Each number is 500 + 50 x the weight over its row's rms, rounded and kept within 0 to 999. Layers, rows and columns count from 0. Numbers have three digits each. The size before them is the row's rms in percent of the matrix's.

# layer 3 MLP down, 384x1344, rms 0.046, rows 272-371, columns 1216-1279
100:470534451536492499459467517489474598524471484430547343513567464453515571472426538509469455433428520393483444519487619535509503513480576518548491485515504573484418484571346541508531438464433490
096:537498474505522530487410516419546538509496512488500429498490467490544464467518468398596462423575511559522551524493519555499474482494528446430477551552468486547453497521523525502602381503531416
101:485518521471569513379492503467370454564456488518580516374617476512484461525503482485477540560523505454536600525579501537437507520479436482558631538587535365512513559424563530512519496454512517
101:511514435470511494500404520452466461445481400422601502597541498406559606488471365482494510540389529491548634489530457521524530513528451518478483468427497486477521469546536508535503523462508514
095:457496580505496494533454487558481479434501518492556502416558514480478514526487498508462458531514496448522484462479528450506521450515508565530446516505572434411416462497540518408548440450425453
100:501508451543514483449583450498478559500416408470532518472364467517513400496548485428475508451528513462508591535544529495387528523500414438389451544503539543556480488492557511510515573441455490
108:413602470508515577482519449516561562528529460528455517537419427479541480434451395546494462530433558467446466570467476483430497589536486489535475567573615656553474522444526446591578462430502480
094:577556460490575473658497481492492440534535443495483461498512541459412397589461581489542476490514518436514489557512552448536539443497407470583630531528525468546524474485520458479536517534504436
099:470526484482546478533447427389589436544474564579537479469451541471530488405499522508507492514487492437477453495454505457451468558529511560443551465494504562482479576466544552474506461600518540
096:417443566504531518489466516475478558572520582525401458572515508518608471394561598506546530513496550499590521502439442488451512451544554398548529573550497511439458593469501602571496622556504534
099:514495520517451509440551500539494533506487578521450514515365491579503489538425460513526460517524491507543631538557475511467501565507541461471411510600460627492532413417506503491524486537497504
099:513547527537492488453580480459457530515406468510508400561480453442378416568538547422511440464525422482513590500500579450511564525562495500449527452575427628482513567562406419611513497447398480
098:468438517432633509528529485495562424532493576456550534474503436401479483535459544569534517529466468559464537496532489581504594413502483512420492582518402531498532516446471572437403544535500530
099:545498434460501504546511517509444391484562400461514436525527468515468526504467488541493535512480639530493521506592453533566501480527470509468394557433403488484464512450540508501521460561561582
104:457513430554450495475448350508392416490538475550526500482551574512494464519527582564448468510498524482569643573532432469520485519442493508466657535530506436514473539504525556497541520499518440
101:518473498588494519525433457443453444558499461470522406452476433569461507485500478421563461462493466495518588514572596537487492545485596470566484473497507489390514613522553529406517475429644493
100:441531503484505536553456587509566527485533495510460510460504560381493453531526552510420515515505506383510470453443493438544461423585513513440551546450470436547442458474462496537446456535484476
101:503500493500568508570570467487520581462550486538484502490532512468493471536397460452555515525510512474567445551469466475497611473501426469460375545589558551577488510494518448458600483516512542
093:613570423519558437499545408467506534520442580456490485531549542478471534533549599390475492502523496442522463559380432552470487534555471507493590539467570469510545515603450503504491516444528514
101:493586506562425493475575510479447508573495436491540516544456427596499495509536572488471556449506520494533503461517504497437538442542476415508433400424556469440537492494487537462414515453438496
099:497535475421488506521479580465596548502464492472496439434494565519506533456475538488533514602540430506446437385387493607526470495551538520500476465583531490570519539505390515591541483466563499
095:477525414487461491447471582563438464540493493519474474452555562645457543543539514467528563488611625520513491495470473497580467450508495503486584570496439479450439401509448448587401549526513478
099:481500517529434406435540440489418499527485522394442452496532479452468475521485478498521541486466462450437540628554449446463512630572529516530564452425495607475486496540520538410507540510503427
098:509497530455448445402595486498482448472487509507574533495511528534492564553528471606494508537369493496516521510461492468507510446507408411543498443436509501539490476474548391422491476514478505
101:486485559408499541539470482474512461489500529460434511572488463493528473396550450529487522634476536557487515449410490502420435510514503504495531445481483503505501463470451521495524549500493512
089:526437456487480495562472569449587520503481547574473409427433494426459460524486466515433593527433682504522532496610545687506485466506492464528463420470545530454516570428553523428396503496437538
100:582522584505478460501532549531474443611481496515456423517522398516568535501440527443483530446546511460456484494442448415600517442516446456522504620621445504588509422480511515471533378505425447
099:515445493510518527414502478460484454517517496457525466479565593518549537490450519461527455543450465555533538556448487493475428474599494480412458537470562468459434478522520529366498499472502514
098:510444515435521504480542523548533473517476442427612584593515485470567549535442472473542471570549385513491506512385476503549546504530545505506624473419423493536468537481416497538498511503515458
106:469460492474557461372538506499435530579460473574448552508483550435522547376448484556511478464478525494431556541533537462564525557495444465442495462563523441610530459526381456539510496490479514
100:499477453545478481522501482503596507494531449431472549596527431461507551540473529558566519509414443487428487510495403459578509524545606474569395446486444399456484538530544509581506429515437467
101:510484574565423512533479578514467502457602470573604582514487473476463490503562420485476479542463479441417446473521569505439555479578437492512539496514514525527420514438503471513523461474416450
099:528545587460395530516560548429529505478502480498579422509436437525566542480496469472447480456448454525390571497496504538487358493522584467482465562548586530612511495562547430406332525444500510
102:449503421467507442476598502485544517516396533511489502435418459542481428503503454433490451559490461423389520460411527580425540527553501521495500516529519600484444504471455508401583506426515407
095:548498491512486549503569478521570400482502584489494446404479584421458496541503521434554471420529574521485492500475508488394585474531477486442566580559584497458566463460492430391536476430588464
102:486479547501461597418399530469458536506518529471506491459475537509499460439404599472553475487645458566518431479504551507525511540475468480569392529518488505441526485382467549479533607541537467
103:439496526480473549482528547482408526408460572528643526498499533500467486503449521526494532465445503548491485546432566538482449445495415487499533486605475501447488541526613583602450423481497529
098:446490486424460545452519591475546449518480527540510472441506461509459476491543539501501507496415560514411585498457532486398507502472540533534477515473543489489439517430576505520454500519572483
094:464541489504517543516506439457446521532529568463519482554508448452492511552486500562536623420467628580466508498529452474497507514489537479557540538434442487569534497480543523528458559540534483
102:519526415520456469520501500557484430505517466432479409475423507426496430504492523461458431553563543534501502553491537590544511550420519449536478451570578481423575535518488549479507455523527456
097:452538571449508559462481490442412493506477415479442552594449431559448592532433409488495544533499512498450513557431561516554455494545553426326524516532569477468475550534521477467428586515513475
102:380462567543528432459519504543462584540432478505453496552520495459534550422512426594469519470521511442518582534572449467473504455516439502510519398513551545414477547539461543474415488515461483
093:485443515490550487478494370503504473520508573511524507464600560432548467516474413522510549434464417560608474536417521495575481543376489476486542464436388389533483471553459492416560544528466437
098:549550601550455483426490432524413491508496536452532552500567459518472521445556545449551557526411445532469593532386513562561520564440501457470516546485514499549532563501548460505442467555555452
098:414480431454558530509466476505553466548447380471457521484474461518422606494557547402487497491533488468493458495488523458477455539469414591572487545591473456503472462579499502413474577508491472
108:507477479501483413467431513507417458470514467458510564535450485446507525480555569450527456460513512495401549448500491603512525521478564415563595464416473378523451483469593520515514486413454510
100:546481460444568474580559550543382477494470455511437476628469509606459502436552541407487559527548508568488576464489594422526432480540471567511499506518602643472599580473554490534484414546544542
097:500477444475481482547474483525496426483497513524501532523490470433489523479505545454510475560618525515417428485431535464464498510492479539479532465513539608526488592534455549502543485470464558
098:503478496557455476452568501535528484504501470569503516520562481569562519500510528542508489485513453432522527526402576495390450466555479563529480530538511473420443522493539526554550530499575477
101:457473566537583526499420582554513516482464462494472519446449522481528421519608424606519485456461523461545637538512527568441476463484457561419502527576556465524502501552477500564478494485473492
101:513387497557489537411562544472347536433509489433468520551443533509487509500439445495509527542512391483529442578460426575526567443482467530576541478474515501490509551473511532443541396455497478
095:412446498516453436502472549506626453585518541464533593419526526461597442511529528542543484444492614578552569533486492501533574592526555450610406481570497523430502479423533502552573405430481522
104:461485416460524522464447426493537457530461469538498471490501527584551539538524536525518460522500476486489511534494486449541494529455417492571482490534484489561533431511397519469605512438593527
104:572464527512491495451491502529532487436509564514587513467474535508612463516412577479541492499519427459558505426438455462567476463511591569558464472475431544508490474441491450480409503481507524
101:508416424534506517448516527529596586505496474595472453506512406427398498513514550464469533474511467524499462553546499518467478544465446455537545478489531444495524464467438426489473520458450488
105:506479463481404498515546445443493476524481487499589532490483522484525495460524498537543500525477496502554456496439455497510497502555527527438492577488528449600496497549449490488502630460472460
098:477460449522400471480572461516434509454510609569503586481450474396516406548557587488520499532503529520481553470580549545476490498480544473567480474501483533534480512488563525637511457506503457
103:550472556567578445658446549472578488495491389415525529561446385602532506483489500502490418505518551490406518486422436467508523637518450497528508495542449521472472475484557498482534549439539490
101:469450494462540496409467557533448487502438478452520454475526500495473454434445419534491542466355515601528422473516546508446508508538553389550554555555525466400546457525578451514475453485530505
095:521482494503462456545454552546428516453456487489506461573578586516426554547460417511533491563496563420481539469313492448465525572460620511551445450548437447491518590496515472480515545506449481
097:486512436491408471578597429433422545568479485423503543496543497382453507551527463452476520429500495446500462475609460431483461503452590497525387499486485488473519511498456453470549431553462512
095:474486466474563530444506419464474471467506478502435449461573487555499525508512654564485486566599447511571510433476528535428606469515559624620499499565531510459540567537450547569591494393554503
107:540494548433466508578529472464570530408438511502421550581557579442445537497403557364460466488528518477387497482516503494555484497550556557493542487581608475522501470518422448451583470492436488
101:391508488483603542558514509520532528568464608563507497464437520558542459531497385480464484549461514606445497466496479540503477518490522472549565524515438461457471505457513424382437538579596501
099:467558485450578543420420555516528437528538541497563552577492489523480541447523526462574511524445532544477518530524502422548525604494532590477515517486568477429458506539535554562502490551497487
103:508422530488401538522497443584466526469519395565615490496591447437524576529475517481492494524533540466558499491483491512455521466480437420450508537563506466527486485511473550455508448435536437
110:471429494560488541518532520555609536520443456462575497542548474492515522638540455403536496455487543539537535536512571506522616435474426510544515596519531486544463450572501520404494546456441465
103:414480449540597443549492554479498446529545422450498453478524475522519527445495562629430535537500420485491453480451550380559537561596517500515501415449533521547494564600522563582586562546497499
097:513498511527488567497493445595491444497507485491522630460491522539589524486499506522509477501440481430534493480564490517592493509531506481563518444503515493451512458554514479480454560544584557
100:594506584509574454517424532490579468511505520539509448554534594637479431512544545539464462494570489480469559489516545439577531458487480515479562336535510492406573559492537500547421590473386510
100:485480509528530585454480553495547480620616554537504528608435548468483563448454473529470568531493491436553524580585543523438425439489476427512449490446535487456503493387417498507559504518512499
102:405566416454325449624438388544434508505536491495452616519421459523479554516480479533422463552507460512435476493491454512483443516468535516423465406519477558426517495445557489484447514525450490
090:457469555530447508560506445491429517499459498581455447533452505515595541499472517451642526487487348535521524442636524530452448532491477530462425520502518491514535493546486500453495496432479539
100:474615508516465426569443513469529507546475498451504550448508576583507491485588470553443513555510468494477658551515507522544558465496398507445502548494513467565575518511480484541506522451475543
102:516493556485405474502523432525457503563451463550542544562446440456459536556544507476533466521467574527471427458525471537501409457479504502450501406547528508512516575466501430497376455575543520
101:522554427560566461484471522501535420473508516489471468565492447510452455512451463480460498450456489461411410471503577511586520528482469520552435459456515569474546464483458466515464448572476482
102:456507490556507469578601509496403492542561489529501521549492443599549506599608466500547533541448646531503565572408538451501483435467487507541408442483486476532482455598471484487420492508470476
105:472533474490431511517386511511520447496524484485616428544496464480468420475582442512416535452544498522527516578450552587497490495488475491491520542536429434421455533473526449569524502419445501
102:525508517545476486554577493517517536477598522513571436458539520525492459522490417503497431512517501449334546470485509532513437574468481511533463541445518492483465579596489482534520482527412538
101:547497467515523450461511497463476506470556431524497433560395515494562501481507519534494514429577565528548430537499471501543471474573428473558494567499520472451490466435552549512440470512495477
117:540575485501484567550501487536586535582490534495545485478526417553470548488421475464528567556575477600405488460442533476407485477501448551596552477453547543487527510444456496607505618481472552
102:571460455427533456519549486534441436497489530515546503441519497529469514469581452564547453503470495487513563486416512593505519491596419454512489568575532512484519513532520531427579478567452571
098:416581528451626444399473566515511497443518512537560528480590588467572485444503541478555499550350475488483483524595459539517552540428503554451488502533462492489443580463562495484486564580537510
102:510550489511487567512564628482556492504505602428538559448503430536545483424475407560434377462482524483453457542548490551551496571524517544547516492514501438488501453481435465469469452485518506
099:613505571525562492479467516535464477450489478539458465493541519577378459458511504502465466554467407393488453510444382471470589562520607521497465503484518479434528500553455339541596451422504560
103:537554471482443546523558515559487516544552487335498580555511508478591542490522536521494411537450492402486500521446470488470626588493391470398467508445505573526522398476458520484492488449450524
103:467447484489433501501419504495392406579430528402502482528529513630529488400508478493508459524508436520460464450509373486554410494465546464418618586512505444573436348567517499573501423362537526
101:551506518476479466512432589502519469525419383496493587477473425543441377482510571446463528490531490453567408514540496528446487457469527569557481518451564526436508530590576562530510471454507505
104:488442477489442505456440470442408514459464534469467457593494474470461520446529524464576462502582492487473468450371564601450464478478520437425504519550555550598542524506538607459547570504493524
098:505491464512534529551621429442509438535481486547473513502511523562468450603486507471566594470484485520534481451492452498499535453479386565486537376482584494507569544578498441514416548495516522
101:525453481552457467521567492474509563527504501548440508412506473579481513492526437520469510485552490635573475501560594546565494485503419495503428455482403531528513590506480544458550566485523489
105:478518529505457511533494511469521529500502456526575483547540400366407473515469469486550442500541488464523464521427433477549549467555462562525495586479537457536498436505520553534453537567480511
102:570498465465470455491491463428593459448524486552453553521484507495517409516451510642584469484499501585575464442457515421415540424542511567425457422403467438496513446551372531487440491486440468
096:424515541519498527513385444531465445537474515454543477483586472513565464422504507397495546461456567515446518520535461443415426533463509497560483398440528541402480491605457530565519490527529468
099:425591544461432477453462447460447450574522529479491461461587490621485505442524511579435463512554509590519415523568553587477486520510551519510555517538485415459381376507469493485562512422454502
102:493582428516597473551404581451463465493514541490586455558451430476481462462636540481452487492418460532476576526519482473502390506539467550505569579447491438547473493501492557564549554603429535
100:461577532570419503385579439540583524536496567517448494492442547372440433507503573485404512524470518514514463575541518447399444569433477501470554560508493456438487454545517456441557471476447528
101:584507488566470514471497484460540547434504584491521597435448548450558436518525381532423518478510476493593518451528511413537526505514565551495538386458449522427458478463582589439533436485524536
099:482457588509516510413504530452548528547460500577555427443578496506468420546594496566483595525486405469470409419498550475488570485516568459546515430595391420405563464481472532496559524562518554
100:489512424571531526440562512502478554540525593551522485476529414469487512579516446446478507526468516459611573498509596570435483577498528483482458518503455411492457525491532429463487511503512518